From a checkpoint of a small transformer trained on Wikipedia: width 128, learned and rotary positions.
Each number is 50 + 12 x the weight over the matrix's rms, rounded and kept within 0 to 99. Layers, rows and columns count from 0.

# layer 7 MLP up, 512x128, rms 0.0683, rows 11-65, columns 0-127
52 44 66 58 52 31 29 57 53 58 45 58 46 32 27 67 56 54 52 56 54 61 59 63 62 50 49 57 43 46 57 60 41 42 54 45 69 44 46 64 45 50 47 22 36 49 69 47 53 61 63 55 31 58 34 37 65 43 49 52 45 55 35 37 47 65 75 58 38 24 47 27 42 53 56 30 50 51 64 55 68 55 40 54 52 43 45 53 40 67 44 53 42 48 40 45 71 72 49 76 39 52 60 42 42 53 61 51 34 51 51 62 39 29 56 55 33 83 54 74 50 67 60 40 53 52 43 60
60 67 51 60 33 51 53 28 39 47 37 41 46 43 41 52 30 57 61 36 50 50 54 20 43 58 61 48 46 71 39 84 35 60 57 32 32 39 61 45 54 30 65 28 34 71 60 64 46 45 71 72 58 36 43 46 49 78 43 43 36 49 42 66 66 62 52 33 50 41 60 50 28 25 71 54 51 57 50 39 44 59 37 66 44 42 51 65 35 62 49 56 30 33 37 45 59 41 47 39 41 48 86 45 45 58 12 43 60 45 62 57 45 32 55 54 56 36 74 44 62 71 49 31 47 44 34 41
39 72 42 37 64 49 55 72 71 64 63 33 45 33 65 30 65 61 44 37 72 35 51 60 23 53 61 49 48 50 35 69 39 27 75 40 40 51 42 35 55 66 57 46 42 67 38 46 29 49 44 37 42 50 51 42 46 37 57 67 54 67 63 45 56 51 58 54 55 25 52 52 39 64 28 54 54 42 47 55 60 57 35 50 63 68 55 41 38 71 50 42 47 50 58 41 42 40 36 43 55 47 43 47 37 37 51 54 36 43 48 62 58 45 67 33 48 42 73 35 47 51 59 52 53 46 38 29
55 48 58 44 65 52 45 30 54 51 36 33 72 45 49 56 34 42 42 44 46 55 63 39 49 62 49 41 65 54 54 52 49 44 32 45 48 38 56 54 29 32 66 47 33 43 37 53 32 54 55 31 34 63 61 44 49 35 44 58 36 63 61 50 46 42 32 63 77 42 51 53 47 50 57 39 56 48 68 57 61 57 44 39 58 43 24 54 58 55 45 54 37 45 61 32 53 37 48 58 45 68 51 43 40 40 52 38 40 44 42 49 66 43 44 51 42 58 34 78 38 57 50 48 66 28 68 43
36 34 64 42 41 67 54 56 46 56 60 51 41 72 60 56 51 66 38 17 49 58 63 59 55 62 61 57 43 50 39 59 39 23 50 44 46 47 41 48 58 62 65 54 51 63 47 46 46 48 55 54 52 57 55 54 39 72 50 60 73 76 39 45 63 48 53 43 35 33 75 34 60 51 50 57 38 39 39 39 41 36 64 20 50 49 50 37 35 50 49 46 60 52 69 59 48 60 57 46 36 45 55 42 76 39 53 73 55 59 40 52 63 57 61 72 54 33 51 58 44 42 44 35 28 62 58 38
46 46 50 41 51 53 44 51 29 48 63 50 51 56 58 58 37 57 38 26 48 56 43 15 36 28 54 53 54 69 70 46 53 54 48 50 52 42 51 48 46 50 61 62 29 50 37 48 12 69 41 56 51 50 39 66 42 62 54 59 57 54 52 59 64 53 48 51 37 32 50 56 58 42 49 58 29 31 39 53 34 36 41 49 75 38 31 38 46 26 49 43 29 75 43 41 52 45 46 46 47 39 32 64 42 58 43 35 50 51 76 79 40 44 28 46 44 56 68 41 48 48 26 46 46 33 33 55
70 32 31 42 64 68 56 48 66 56 43 34 50 62 50 60 45 42 48 53 41 33 53 32 34 61 47 55 50 54 41 43 38 56 64 61 55 33 42 46 67 48 77 52 47 50 58 67 53 50 56 56 72 64 51 54 34 52 62 57 79 60 75 42 64 53 43 52 34 49 44 61 79 59 43 54 36 44 58 63 72 68 51 47 43 45 60 60 21 68 42 68 47 63 45 56 20 52 62 41 78 50 57 85 46 91 46 52 49 54 44 33 45 31 44 46 49 42 19 45 46 64 55 59 65 44 53 56
39 50 57 49 47 39 59 45 52 37 37 55 59 41 42 56 68 61 59 53 45 59 53 53 51 32 45 77 67 64 40 29 39 44 61 48 60 68 42 61 31 49 60 56 38 33 35 44 36 45 42 51 56 30 52 52 36 54 52 46 35 59 66 58 61 42 27 61 47 49 36 42 61 42 45 40 56 57 32 38 37 77 55 41 39 66 29 53 48 66 64 68 61 52 67 55 49 62 60 47 63 65 41 53 48 48 38 57 45 67 55 68 47 62 79 57 39 22 39 52 46 43 33 61 61 57 57 46
40 39 40 45 46 37 41 48 71 45 52 63 49 51 39 71 53 44 47 55 42 55 55 51 85 20 56 54 74 43 58 75 38 45 44 39 37 50 45 48 54 40 49 62 34 55 63 61 46 51 62 39 56 52 41 40 34 36 61 47 49 40 32 65 54 56 53 53 65 19 75 59 60 56 50 53 65 39 59 29 59 71 71 49 21 54 56 33 36 37 57 50 33 32 56 52 47 40 46 48 38 71 65 49 38 58 47 46 52 42 42 42 26 66 52 62 57 32 68 62 39 40 60 56 40 38 29 59
51 53 44 67 38 54 65 49 62 45 47 39 47 55 48 62 61 51 30 59 47 47 75 41 70 35 63 32 46 37 59 45 73 50 31 45 33 37 56 64 23 22 46 61 43 72 48 36 34 67 33 47 39 38 41 48 65 35 51 65 45 65 34 58 46 36 60 28 54 67 50 58 57 45 59 51 32 38 61 60 41 55 63 65 47 37 55 43 62 53 67 51 60 43 43 70 17 52 56 61 46 57 33 34 54 52 47 59 49 65 65 54 50 45 46 48 40 45 32 53 41 32 50 40 36 56 53 70
46 39 51 55 60 60 45 32 36 24 31 43 78 58 34 69 37 50 54 35 44 57 71 47 40 27 27 50 56 69 76 44 52 52 39 52 37 61 61 40 60 68 45 48 52 26 54 77 48 42 57 48 50 59 62 46 42 42 27 35 49 54 39 65 44 42 54 44 44 38 56 33 47 44 72 54 64 45 46 20 37 60 47 61 48 45 52 59 48 53 59 48 53 40 68 50 53 57 37 34 54 59 48 43 72 44 40 47 40 49 46 44 36 48 42 47 30 33 38 23 49 54 38 56 53 47 51 32
63 67 53 53 63 61 61 62 59 69 58 44 46 36 49 71 36 29 85 44 60 47 40 15 37 50 46 64 65 79 57 51 49 45 65 51 45 56 31 46 57 60 57 60 47 80 47 40 45 19 32 55 49 49 68 63 34 50 27 58 46 29 46 54 51 45 54 38 45 50 50 44 43 55 40 37 51 26 54 35 57 42 56 42 34 47 37 41 45 58 65 75 50 43 36 45 46 38 44 32 54 62 40 69 56 47 31 44 61 44 68 55 32 52 57 40 38 67 48 43 29 52 68 57 39 45 58 42
55 53 34 62 23 56 35 65 55 57 54 19 52 36 60 49 52 39 16 31 36 37 44 63 57 36 50 44 59 50 50 29 57 67 77 48 58 57 67 48 48 44 50 58 34 58 64 55 42 28 59 25 48 66 32 58 37 34 30 34 53 19 31 26 54 47 53 53 43 69 37 47 58 32 60 60 58 65 61 50 50 54 33 72 28 49 31 41 42 69 42 44 42 44 36 27 41 63 41 50 48 28 44 56 55 27 33 42 32 68 37 44 44 37 43 55 39 62 27 42 45 48 52 50 28 59 27 45
50 59 62 30 37 54 21 57 63 49 53 50 52 50 44 52 63 39 39 66 55 42 52 42 58 47 49 56 47 41 39 47 49 36 46 53 55 57 40 60 41 33 45 54 40 44 58 51 44 40 48 42 39 57 73 42 29 66 66 42 50 27 39 39 47 55 45 53 35 55 56 21 31 48 56 49 36 61 61 52 61 59 64 59 66 49 47 19 45 37 57 41 44 22 23 56 43 43 52 38 33 58 28 43 34 48 37 47 55 53 44 50 57 40 61 47 56 35 59 49 51 37 47 69 30 37 52 40
39 48 47 63 72 57 41 62 56 37 39 47 65 37 53 45 55 36 25 73 43 29 52 31 49 59 38 35 49 32 53 46 48 59 52 46 35 38 40 54 36 62 25 69 54 41 45 55 41 64 39 27 62 34 41 67 50 55 54 44 55 42 59 56 29 37 58 64 48 53 68 66 45 42 51 60 53 41 66 50 49 31 46 52 50 66 53 50 50 50 49 43 67 42 46 47 61 42 71 55 62 58 58 53 23 51 55 37 45 39 42 21 35 58 63 47 43 44 32 48 65 62 46 52 57 42 37 50
46 62 28 73 41 39 59 42 21 48 35 60 58 40 55 66 68 36 68 46 50 48 68 52 22 45 46 18 47 60 32 45 49 38 70 46 65 48 60 64 34 33 55 72 26 38 40 59 41 39 83 60 64 28 60 57 47 37 57 47 52 37 63 53 72 59 45 42 44 44 37 47 44 36 70 49 51 42 37 55 64 60 28 65 35 64 44 27 56 55 35 44 45 72 35 39 34 34 48 48 44 45 45 73 64 41 45 54 36 43 47 55 24 53 57 50 37 82 40 47 61 43 34 59 51 37 64 53
65 41 35 51 61 51 59 43 46 53 26 40 42 43 49 72 45 50 42 43 31 53 47 49 47 50 44 67 34 55 45 65 60 45 48 44 37 26 62 53 48 45 69 48 53 42 52 42 41 42 68 52 38 54 45 58 36 56 51 61 73 52 41 36 61 36 50 47 45 54 39 45 53 47 49 35 64 54 51 49 51 63 50 55 36 44 51 65 40 47 52 59 61 30 60 48 52 57 67 80 33 35 53 46 40 52 43 57 60 62 59 62 58 63 69 81 27 36 54 69 46 40 51 37 57 73 57 53
40 56 48 48 45 49 63 54 41 35 64 45 39 55 49 47 55 31 52 54 66 48 53 53 45 52 64 51 29 29 51 46 71 63 70 30 38 31 42 47 39 32 56 23 48 62 38 21 42 45 60 62 39 30 68 66 45 53 51 42 45 42 68 47 44 49 50 55 63 60 64 68 76 50 46 46 63 44 60 49 69 40 53 28 41 55 39 59 44 65 45 39 51 52 78 75 64 58 38 53 68 60 38 64 51 45 66 51 59 45 49 48 60 53 55 49 71 65 41 54 54 36 36 68 68 59 56 24
43 41 49 45 46 46 60 30 60 41 51 27 44 57 38 48 43 52 42 46 50 46 68 58 50 61 51 52 53 37 48 50 45 64 36 49 63 58 50 59 53 60 39 64 64 61 40 88 55 56 37 47 27 64 73 61 68 39 57 31 60 51 50 60 56 51 39 48 52 16 47 50 56 50 39 45 42 75 53 62 31 57 52 36 49 67 57 44 39 55 59 48 38 43 52 67 66 42 42 53 44 46 43 40 40 41 66 57 44 55 52 33 32 69 67 59 60 55 63 63 60 35 54 49 42 66 55 54
51 65 46 51 70 57 45 49 44 41 61 36 40 38 61 65 47 91 46 62 77 31 49 42 66 67 40 52 46 34 65 64 48 32 49 46 57 65 61 62 42 47 19 36 77 43 51 66 49 39 56 44 75 45 39 54 71 45 56 64 74 38 81 38 45 46 49 32 60 45 55 48 42 45 53 35 58 47 52 56 51 59 41 48 49 47 64 52 36 40 55 53 50 65 37 65 70 50 46 61 41 66 48 40 22 38 34 46 43 46 83 44 70 64 69 35 16 41 69 53 56 59 55 58 43 48 40 50
62 62 39 48 56 32 44 53 47 46 35 53 58 39 39 49 47 90 37 28 66 38 62 42 60 60 37 69 46 35 57 36 63 50 59 55 45 56 41 45 69 44 53 55 72 49 47 36 45 55 60 43 51 50 49 39 53 44 79 56 42 59 34 42 53 43 55 46 64 34 42 53 58 22 67 46 37 62 63 55 49 66 71 56 30 40 39 45 84 37 50 19 33 65 52 56 63 49 69 48 47 59 46 68 58 65 57 42 69 54 60 47 45 61 42 63 45 49 31 21 42 39 53 25 45 56 41 39
45 38 41 50 30 44 51 38 63 43 37 48 53 53 45 55 48 42 32 37 43 58 62 75 34 71 58 35 47 40 59 65 47 61 63 32 50 48 61 84 51 40 37 58 52 57 63 35 43 38 50 55 44 51 22 46 29 32 40 49 66 35 23 67 64 52 51 43 40 51 23 33 52 35 62 36 72 59 40 54 44 15 37 44 47 54 46 47 64 72 50 56 32 59 53 59 55 43 60 50 42 67 36 42 44 44 50 46 37 42 55 50 44 70 48 37 52 64 35 42 47 45 55 52 49 46 69 44
40 35 40 63 67 51 48 44 67 60 43 28 54 57 48 69 58 49 50 56 44 51 68 41 49 60 58 26 41 19 57 47 43 49 51 24 54 54 43 64 35 55 63 38 55 43 37 53 65 54 62 47 42 35 31 42 47 56 51 52 29 74 62 62 54 56 32 39 37 44 55 43 67 66 44 67 36 61 42 40 36 53 49 51 52 32 54 41 35 45 61 50 60 22 53 50 69 66 34 42 52 48 42 52 29 45 58 38 54 36 41 45 75 61 38 60 40 62 45 43 52 46 56 59 43 49 51 34
40 39 44 35 37 52 53 57 53 36 16 43 33 50 38 32 58 69 57 52 49 43 71 56 57 45 53 56 48 57 23 57 39 42 42 44 52 59 44 65 65 66 58 71 62 76 26 33 87 55 37 65 37 42 54 40 44 39 62 24 29 47 53 25 50 38 53 61 45 34 43 59 49 61 38 60 57 60 63 58 35 48 42 56 32 47 36 50 38 82 54 39 54 49 29 58 38 57 72 54 60 51 42 46 23 39 76 45 62 59 45 53 44 57 52 40 45 41 44 69 32 47 43 66 38 48 54 63
55 53 59 61 51 42 43 44 29 26 51 57 49 52 45 49 49 52 52 46 31 76 64 46 52 62 43 46 55 41 53 54 51 33 44 57 53 32 60 59 67 61 50 64 36 67 48 56 28 36 42 56 47 20 50 48 49 54 42 46 58 57 46 47 45 60 44 43 25 49 49 50 54 41 55 35 58 59 59 31 48 58 81 37 46 63 34 79 39 50 34 37 62 66 76 40 49 54 59 50 43 44 35 35 47 50 38 34 64 48 45 48 30 82 65 59 56 53 54 32 84 44 58 47 39 56 53 49
54 34 48 53 42 27 44 38 66 54 64 45 57 53 37 23 80 50 61 46 59 50 63 50 66 50 58 36 39 53 27 48 27 65 59 55 41 45 36 48 51 42 60 48 56 51 59 47 33 67 54 58 45 29 54 44 37 52 58 56 46 36 33 52 65 49 64 44 50 76 38 29 49 43 72 69 41 41 61 58 49 61 41 39 38 32 49 50 55 56 35 37 48 40 61 47 57 48 48 47 54 64 37 50 39 52 41 59 61 51 32 59 63 63 56 37 33 58 61 43 41 63 34 67 70 35 39 65
31 48 44 29 55 62 52 35 38 46 60 57 45 37 31 24 40 45 27 49 33 54 64 44 62 46 37 62 54 41 58 71 31 46 72 46 43 49 45 43 31 34 40 66 44 47 36 48 50 26 41 63 49 48 49 40 44 56 58 47 35 57 46 78 34 32 40 54 58 53 55 49 62 55 45 28 47 44 27 49 56 50 42 55 55 45 48 57 34 44 42 54 41 42 47 50 21 39 58 32 49 67 63 60 50 39 48 51 44 58 65 48 34 56 68 82 40 42 61 45 31 27 57 42 56 59 44 46
51 35 65 45 42 45 41 52 56 79 56 36 42 54 32 69 54 50 56 56 38 40 50 27 60 33 41 59 42 55 57 60 44 65 59 34 54 47 42 37 65 34 68 49 50 48 68 46 69 56 69 38 59 52 50 30 58 40 30 54 33 37 49 66 62 55 58 66 47 52 45 39 71 23 47 35 54 38 35 54 47 55 45 42 46 47 52 60 49 43 53 54 43 55 33 39 56 58 58 46 55 49 18 33 40 49 64 39 53 66 90 58 59 44 62 61 50 48 54 63 56 42 45 61 50 50 58 45
44 64 88 45 56 59 46 44 45 34 44 36 64 41 44 54 53 54 57 37 50 61 63 44 45 57 57 58 54 42 49 28 38 55 81 34 36 67 44 41 48 40 41 66 62 59 42 43 43 55 45 51 45 48 43 24 77 29 44 36 60 50 38 61 57 38 57 42 67 49 46 31 57 72 50 63 58 43 46 75 73 42 52 56 49 35 35 62 50 48 57 63 42 29 62 31 36 78 44 49 54 79 50 36 69 42 52 48 61 29 56 56 42 62 53 63 50 37 47 41 52 43 53 37 50 53 66 47
44 52 52 80 48 48 69 41 73 43 45 36 53 50 49 30 57 58 56 53 54 56 69 58 32 64 64 27 43 47 59 52 45 64 37 35 53 44 59 42 44 65 24 73 33 50 47 33 56 53 48 63 58 52 35 49 35 50 21 48 46 74 35 54 59 38 39 38 59 52 69 43 40 47 50 45 41 51 13 43 29 62 55 37 57 49 25 38 42 50 64 49 63 58 54 74 35 49 48 36 48 56 44 45 28 46 55 45 51 58 48 50 56 64 45 66 28 46 39 62 48 40 49 66 44 61 43 60
50 48 49 49 49 70 46 36 42 51 36 58 67 63 53 42 44 33 43 45 66 65 50 40 74 52 45 74 67 51 57 22 79 43 35 53 44 58 42 41 71 38 58 53 46 49 33 56 63 28 51 46 61 46 42 57 46 28 33 54 45 47 68 31 41 51 43 67 54 25 56 49 40 82 41 52 63 40 38 62 64 36 50 39 40 38 51 52 56 61 37 65 53 74 50 65 47 40 55 50 31 55 37 65 30 48 18 29 55 45 33 43 33 50 45 34 69 76 74 56 77 50 68 57 75 58 52 36
28 64 54 51 62 35 40 56 44 31 47 54 65 42 41 76 35 32 60 54 56 59 45 41 47 74 45 24 52 60 71 41 64 60 45 32 55 47 54 49 47 54 47 39 67 36 63 56 53 32 43 72 57 17 42 48 48 56 38 32 35 50 61 54 42 77 43 35 65 43 43 41 56 37 31 53 85 58 50 64 64 44 59 43 69 29 55 56 51 47 44 60 54 53 63 43 52 50 55 41 47 68 59 50 44 41 54 47 53 65 60 53 60 55 36 77 50 50 58 48 49 39 56 53 74 46 41 65
45 47 54 43 40 34 47 65 27 49 83 35 34 62 35 48 35 40 39 61 51 48 58 62 71 38 62 63 59 52 54 45 51 31 44 50 60 50 40 51 65 66 56 50 48 53 51 39 50 29 40 60 58 28 42 66 39 41 61 41 31 54 58 32 50 40 46 55 64 40 32 48 46 61 60 46 44 49 38 48 59 15 48 64 50 45 48 57 59 54 63 29 46 40 36 53 70 30 62 56 41 82 23 43 50 61 27 43 58 50 43 44 37 32 46 65 22 45 59 61 37 46 45 48 49 68 38 36
61 38 61 55 67 59 37 66 63 37 69 66 67 35 53 66 54 36 63 55 39 30 61 44 64 53 36 60 64 61 58 65 22 57 57 55 49 42 47 52 62 33 46 49 61 39 65 51 53 55 40 50 63 33 50 39 57 32 54 64 41 43 40 64 70 58 46 78 58 53 45 61 54 43 38 36 57 40 53 55 49 57 70 83 34 61 42 80 47 29 59 43 37 36 52 37 56 52 56 38 44 37 43 58 56 61 39 42 50 31 53 58 61 75 63 72 51 43 43 41 59 70 24 38 39 56 39 43
67 28 38 42 51 63 53 16 55 65 45 43 46 60 47 41 44 52 70 44 69 62 44 66 47 44 42 43 40 46 44 55 54 53 60 50 58 57 48 29 46 35 59 56 54 52 45 51 63 37 44 60 53 63 68 59 33 59 47 40 50 64 54 62 56 59 55 47 41 43 49 57 33 36 60 60 39 50 51 21 42 41 57 44 50 65 60 61 44 39 51 24 43 43 64 50 61 51 47 68 66 39 79 48 55 66 57 37 64 53 67 57 16 51 25 50 32 61 54 45 38 57 60 77 54 56 39 61
62 45 57 56 53 52 64 55 35 35 56 38 49 51 64 49 60 35 57 44 66 58 34 41 46 45 73 67 41 64 35 40 42 46 62 53 57 38 63 36 70 46 58 64 74 31 43 39 61 57 61 45 50 42 38 52 60 55 40 41 54 52 59 43 57 44 50 79 30 29 53 41 51 52 42 49 81 46 37 52 54 61 49 48 52 61 53 52 48 30 29 25 69 72 36 38 49 61 61 50 42 82 50 66 71 57 57 62 38 53 68 47 51 70 58 36 23 48 42 59 51 59 45 60 72 42 43 63
52 53 52 64 54 58 61 50 64 67 35 44 44 42 62 57 71 43 54 56 47 37 24 45 70 31 73 36 43 41 51 61 54 29 58 50 40 30 53 71 37 31 33 36 32 21 40 45 50 62 42 66 47 46 56 25 33 54 46 52 37 28 46 64 46 53 52 53 73 51 41 59 34 39 60 76 54 43 70 46 55 64 55 45 50 57 46 59 42 61 51 52 34 52 55 72 50 41 58 33 33 42 43 38 37 52 46 48 34 38 28 54 63 43 49 45 43 42 42 55 26 50 42 60 44 45 50 35
28 41 61 48 60 37 38 39 41 37 45 54 50 60 66 39 43 38 39 56 48 48 57 48 56 32 58 30 69 42 72 58 61 41 47 41 55 49 54 38 33 56 47 55 45 45 40 42 58 60 53 52 40 83 62 60 50 54 58 35 32 44 56 47 57 70 42 39 52 57 46 33 40 59 34 77 34 59 48 64 44 58 26 42 53 59 61 43 56 80 57 31 33 44 79 33 41 18 74 35 73 54 35 52 39 59 62 52 60 43 49 25 49 69 48 46 45 54 74 53 41 74 57 35 51 37 41 49
61 56 55 76 41 62 36 24 35 58 56 56 43 50 44 53 57 58 36 36 79 75 41 52 46 51 45 54 56 53 33 44 61 40 61 55 50 41 49 37 55 60 46 42 46 41 47 28 40 41 45 59 77 55 44 70 41 76 22 42 29 46 40 59 71 55 57 19 65 16 32 33 59 62 71 59 53 61 39 79 34 52 63 64 50 65 32 31 50 45 51 43 43 46 67 66 75 66 49 48 42 48 37 36 58 45 55 65 41 46 58 49 55 64 30 34 63 29 81 43 61 67 41 51 72 32 56 50
44 55 53 50 43 46 41 35 56 77 43 40 50 30 66 60 32 20 39 51 55 38 51 61 47 54 33 36 44 78 48 55 72 37 36 45 30 66 57 58 77 23 28 53 51 46 47 50 51 40 33 57 23 48 48 51 55 33 24 35 49 58 69 61 60 38 47 57 45 36 30 53 53 54 48 39 50 56 36 41 43 89 40 84 55 63 63 49 61 49 50 52 50 62 43 49 50 37 51 63 28 49 76 71 32 44 38 24 34 39 52 48 50 30 35 70 62 54 45 42 43 56 55 39 69 66 34 53
47 68 65 58 59 39 65 58 42 58 24 22 48 39 67 37 57 62 52 57 47 48 53 40 54 53 33 43 30 54 59 29 41 57 80 60 59 46 48 39 34 38 62 35 32 65 61 54 45 39 71 44 67 28 43 71 61 39 35 25 78 64 44 42 44 67 50 52 41 46 49 44 49 32 40 54 60 54 42 51 47 58 62 33 60 38 29 59 58 37 54 59 47 33 60 50 46 47 38 45 71 44 29 56 42 70 23 68 50 51 59 58 51 43 49 64 39 78 28 42 55 41 52 38 46 47 45 62
39 55 48 40 50 43 39 66 44 43 46 46 30 60 36 45 45 61 34 73 36 51 47 53 39 60 16 30 44 41 41 46 54 54 30 50 45 76 56 43 62 45 59 36 34 63 45 32 51 42 61 60 44 48 40 63 41 50 43 31 49 35 24 52 47 50 57 56 57 56 53 42 51 47 42 34 59 50 41 56 44 33 76 59 56 51 22 62 67 74 49 40 38 59 47 54 58 45 40 60 67 58 62 46 42 27 62 51 50 65 36 37 54 48 47 27 53 70 71 60 72 52 36 41 47 78 59 57
51 60 37 76 62 49 49 39 58 33 67 42 65 45 57 64 44 43 31 41 51 52 61 45 55 37 61 56 25 54 52 47 38 52 43 49 64 51 57 62 45 30 56 53 48 41 56 40 53 37 38 39 50 47 33 40 11 54 54 39 49 38 47 56 56 45 67 53 34 48 48 47 51 52 64 65 45 63 46 52 56 49 45 22 75 57 48 63 81 66 29 56 41 46 37 48 37 48 49 76 65 35 45 63 51 51 52 60 67 74 43 45 41 55 41 57 54 42 42 35 41 34 34 28 54 50 46 53
64 70 39 70 36 50 27 61 38 56 71 54 51 28 47 48 63 35 68 67 51 49 63 56 57 63 37 70 61 55 27 75 26 39 39 65 80 64 49 61 68 56 61 43 34 48 51 41 56 53 48 42 39 31 50 59 69 54 32 60 48 38 37 56 53 54 48 55 53 53 56 40 49 66 55 53 67 27 40 32 68 56 55 68 59 43 63 52 41 54 59 33 46 45 48 64 45 33 43 45 39 39 57 61 39 55 68 53 54 78 41 65 44 36 50 34 38 52 50 68 37 45 57 58 43 54 58 56
54 45 43 42 54 31 35 46 68 46 76 58 45 68 49 58 32 45 54 37 57 45 66 66 48 59 68 61 39 35 60 58 65 31 72 66 56 28 55 51 63 37 61 61 27 62 63 44 60 48 41 44 40 65 50 57 35 55 66 50 49 58 52 39 30 74 66 55 58 50 61 37 62 61 52 45 34 53 58 54 38 70 63 73 44 42 34 60 46 36 56 63 57 49 64 44 70 75 42 40 63 51 55 50 67 65 34 38 50 62 56 59 44 29 49 69 50 48 32 44 58 63 35 44 64 40 39 43
55 67 35 61 66 66 53 58 37 47 51 51 55 35 25 55 57 49 45 49 48 44 47 26 55 49 46 33 60 51 34 40 46 28 63 82 55 70 43 47 38 67 65 59 29 63 42 58 64 61 38 32 70 53 47 46 60 58 58 26 28 60 56 62 46 62 59 49 51 44 26 35 32 48 50 44 59 60 52 65 47 57 28 49 45 54 64 44 57 54 52 45 66 50 49 50 71 53 51 69 38 58 39 46 58 68 38 50 79 55 47 73 52 47 38 52 56 74 38 61 38 59 44 45 47 44 72 59
27 44 40 40 45 34 56 22 45 48 51 62 44 49 34 56 46 31 47 72 46 57 46 41 54 58 65 48 51 47 71 62 48 66 29 21 55 47 46 50 48 42 23 83 57 39 46 34 48 75 58 42 43 51 53 66 48 51 44 53 59 60 46 49 49 43 56 45 47 38 55 46 39 41 31 58 27 73 27 33 45 69 30 55 76 64 60 28 59 28 44 51 25 45 42 60 44 45 31 58 61 59 62 55 49 46 59 66 40 49 44 38 50 55 30 25 70 25 54 41 26 63 63 41 43 57 53 46
52 40 51 52 35 45 47 39 59 32 64 67 54 49 53 40 39 42 38 49 48 70 67 42 59 49 54 53 51 56 58 50 33 26 52 35 54 45 50 73 37 52 44 35 28 68 53 44 31 61 40 36 55 34 48 60 35 39 29 60 62 44 51 57 70 48 54 67 33 26 39 48 51 34 69 46 54 46 51 34 60 44 66 41 64 41 53 74 40 65 51 32 53 55 43 50 67 52 41 70 58 44 31 45 49 33 53 38 48 39 52 36 33 22 45 58 42 41 55 34 41 17 72 50 45 45 67 57
46 21 24 48 54 30 52 61 64 51 55 40 63 42 47 42 52 40 49 45 44 56 54 54 73 71 36 43 54 57 59 45 48 56 76 39 40 37 54 47 57 69 52 44 34 54 65 58 59 37 54 61 49 72 48 43 40 50 39 49 54 28 55 56 50 47 36 34 36 59 53 48 60 69 35 72 62 50 51 46 65 57 67 72 50 49 57 12 42 56 61 64 51 39 45 58 60 63 51 47 54 39 51 54 28 44 46 35 53 44 53 70 61 45 33 54 28 68 35 46 61 67 59 46 65 68 48 20
59 40 67 38 49 58 60 47 46 62 22 46 41 41 33 36 57 36 64 52 55 65 47 36 67 37 46 58 61 50 53 52 66 52 57 38 47 38 38 68 54 68 50 59 57 45 37 42 43 33 55 66 55 60 53 45 16 66 46 45 41 45 36 50 48 41 42 49 47 47 58 47 33 48 60 66 68 45 52 41 64 48 41 20 43 55 27 47 42 46 45 47 43 39 47 38 60 33 49 43 82 51 50 52 44 51 63 45 35 38 61 50 34 57 58 46 68 41 51 72 55 58 60 49 52 65 47 59
55 43 25 40 31 60 48 63 57 51 55 57 44 36 37 40 59 35 62 61 25 44 54 52 52 49 42 55 41 56 41 52 50 59 70 54 51 43 40 50 57 55 56 49 56 44 38 68 42 43 25 46 67 61 66 54 44 38 34 42 37 62 33 56 26 50 49 59 49 28 33 55 64 58 64 70 49 35 50 70 56 48 57 71 55 55 52 43 55 47 49 56 24 44 48 36 66 47 50 42 41 58 58 54 46 39 41 31 45 58 25 59 38 40 61 45 64 65 47 77 53 75 48 62 56 54 35 27
51 61 47 47 31 57 53 51 42 56 53 48 59 28 66 72 53 38 70 30 34 68 46 56 41 61 59 48 33 34 59 55 41 53 54 85 31 36 59 32 33 56 49 38 33 36 46 71 49 28 49 52 24 35 69 68 41 38 31 39 53 61 51 59 40 55 54 44 50 52 52 31 37 53 44 60 50 45 43 58 39 43 61 60 25 43 57 38 31 61 44 40 74 58 42 40 43 63 52 75 49 50 46 35 40 67 35 26 72 61 45 53 45 39 72 68 72 70 67 42 62 49 45 54 39 40 60 49
47 43 68 62 59 42 44 58 47 50 60 25 47 35 57 43 44 30 54 39 43 51 47 64 57 45 64 55 35 44 70 47 54 69 55 57 39 42 28 52 38 50 31 63 48 54 43 45 47 53 51 34 68 37 58 49 50 24 42 46 51 81 20 60 30 62 63 30 46 46 47 64 63 48 46 64 62 33 34 50 69 49 54 50 42 51 59 67 47 62 51 47 41 42 52 39 53 51 56 52 53 46 42 61 59 28 37 58 41 65 60 37 65 59 42 58 26 48 56 70 35 35 48 60 38 52 47 32
41 72 67 60 37 56 61 45 41 57 35 57 34 51 27 73 53 33 68 46 65 68 45 66 44 47 44 54 43 54 47 32 59 33 64 39 49 55 58 60 41 51 53 39 36 47 51 26 75 69 53 67 71 42 52 64 49 38 58 54 38 80 60 37 54 68 41 49 75 36 57 48 43 32 47 56 33 41 44 54 40 39 53 44 56 50 62 34 38 41 71 57 48 31 58 50 43 62 52 56 45 37 57 48 47 48 54 37 36 66 54 53 53 43 60 61 55 66 67 58 55 39 59 49 42 45 63 56
53 52 70 76 40 51 55 45 53 38 46 50 44 49 69 46 42 50 43 42 31 52 39 45 45 41 46 52 54 47 71 69 64 60 58 39 54 72 33 58 56 35 76 45 38 50 49 40 60 41 43 74 52 58 43 44 43 30 58 32 56 53 65 64 29 61 49 47 70 44 37 46 54 40 51 42 35 43 44 64 27 47 33 51 62 34 44 73 42 55 50 49 44 52 63 35 51 41 56 46 40 49 69 48 37 44 59 65 55 29 79 45 51 64 35 40 53 56 32 56 46 46 61 68 73 45 59 67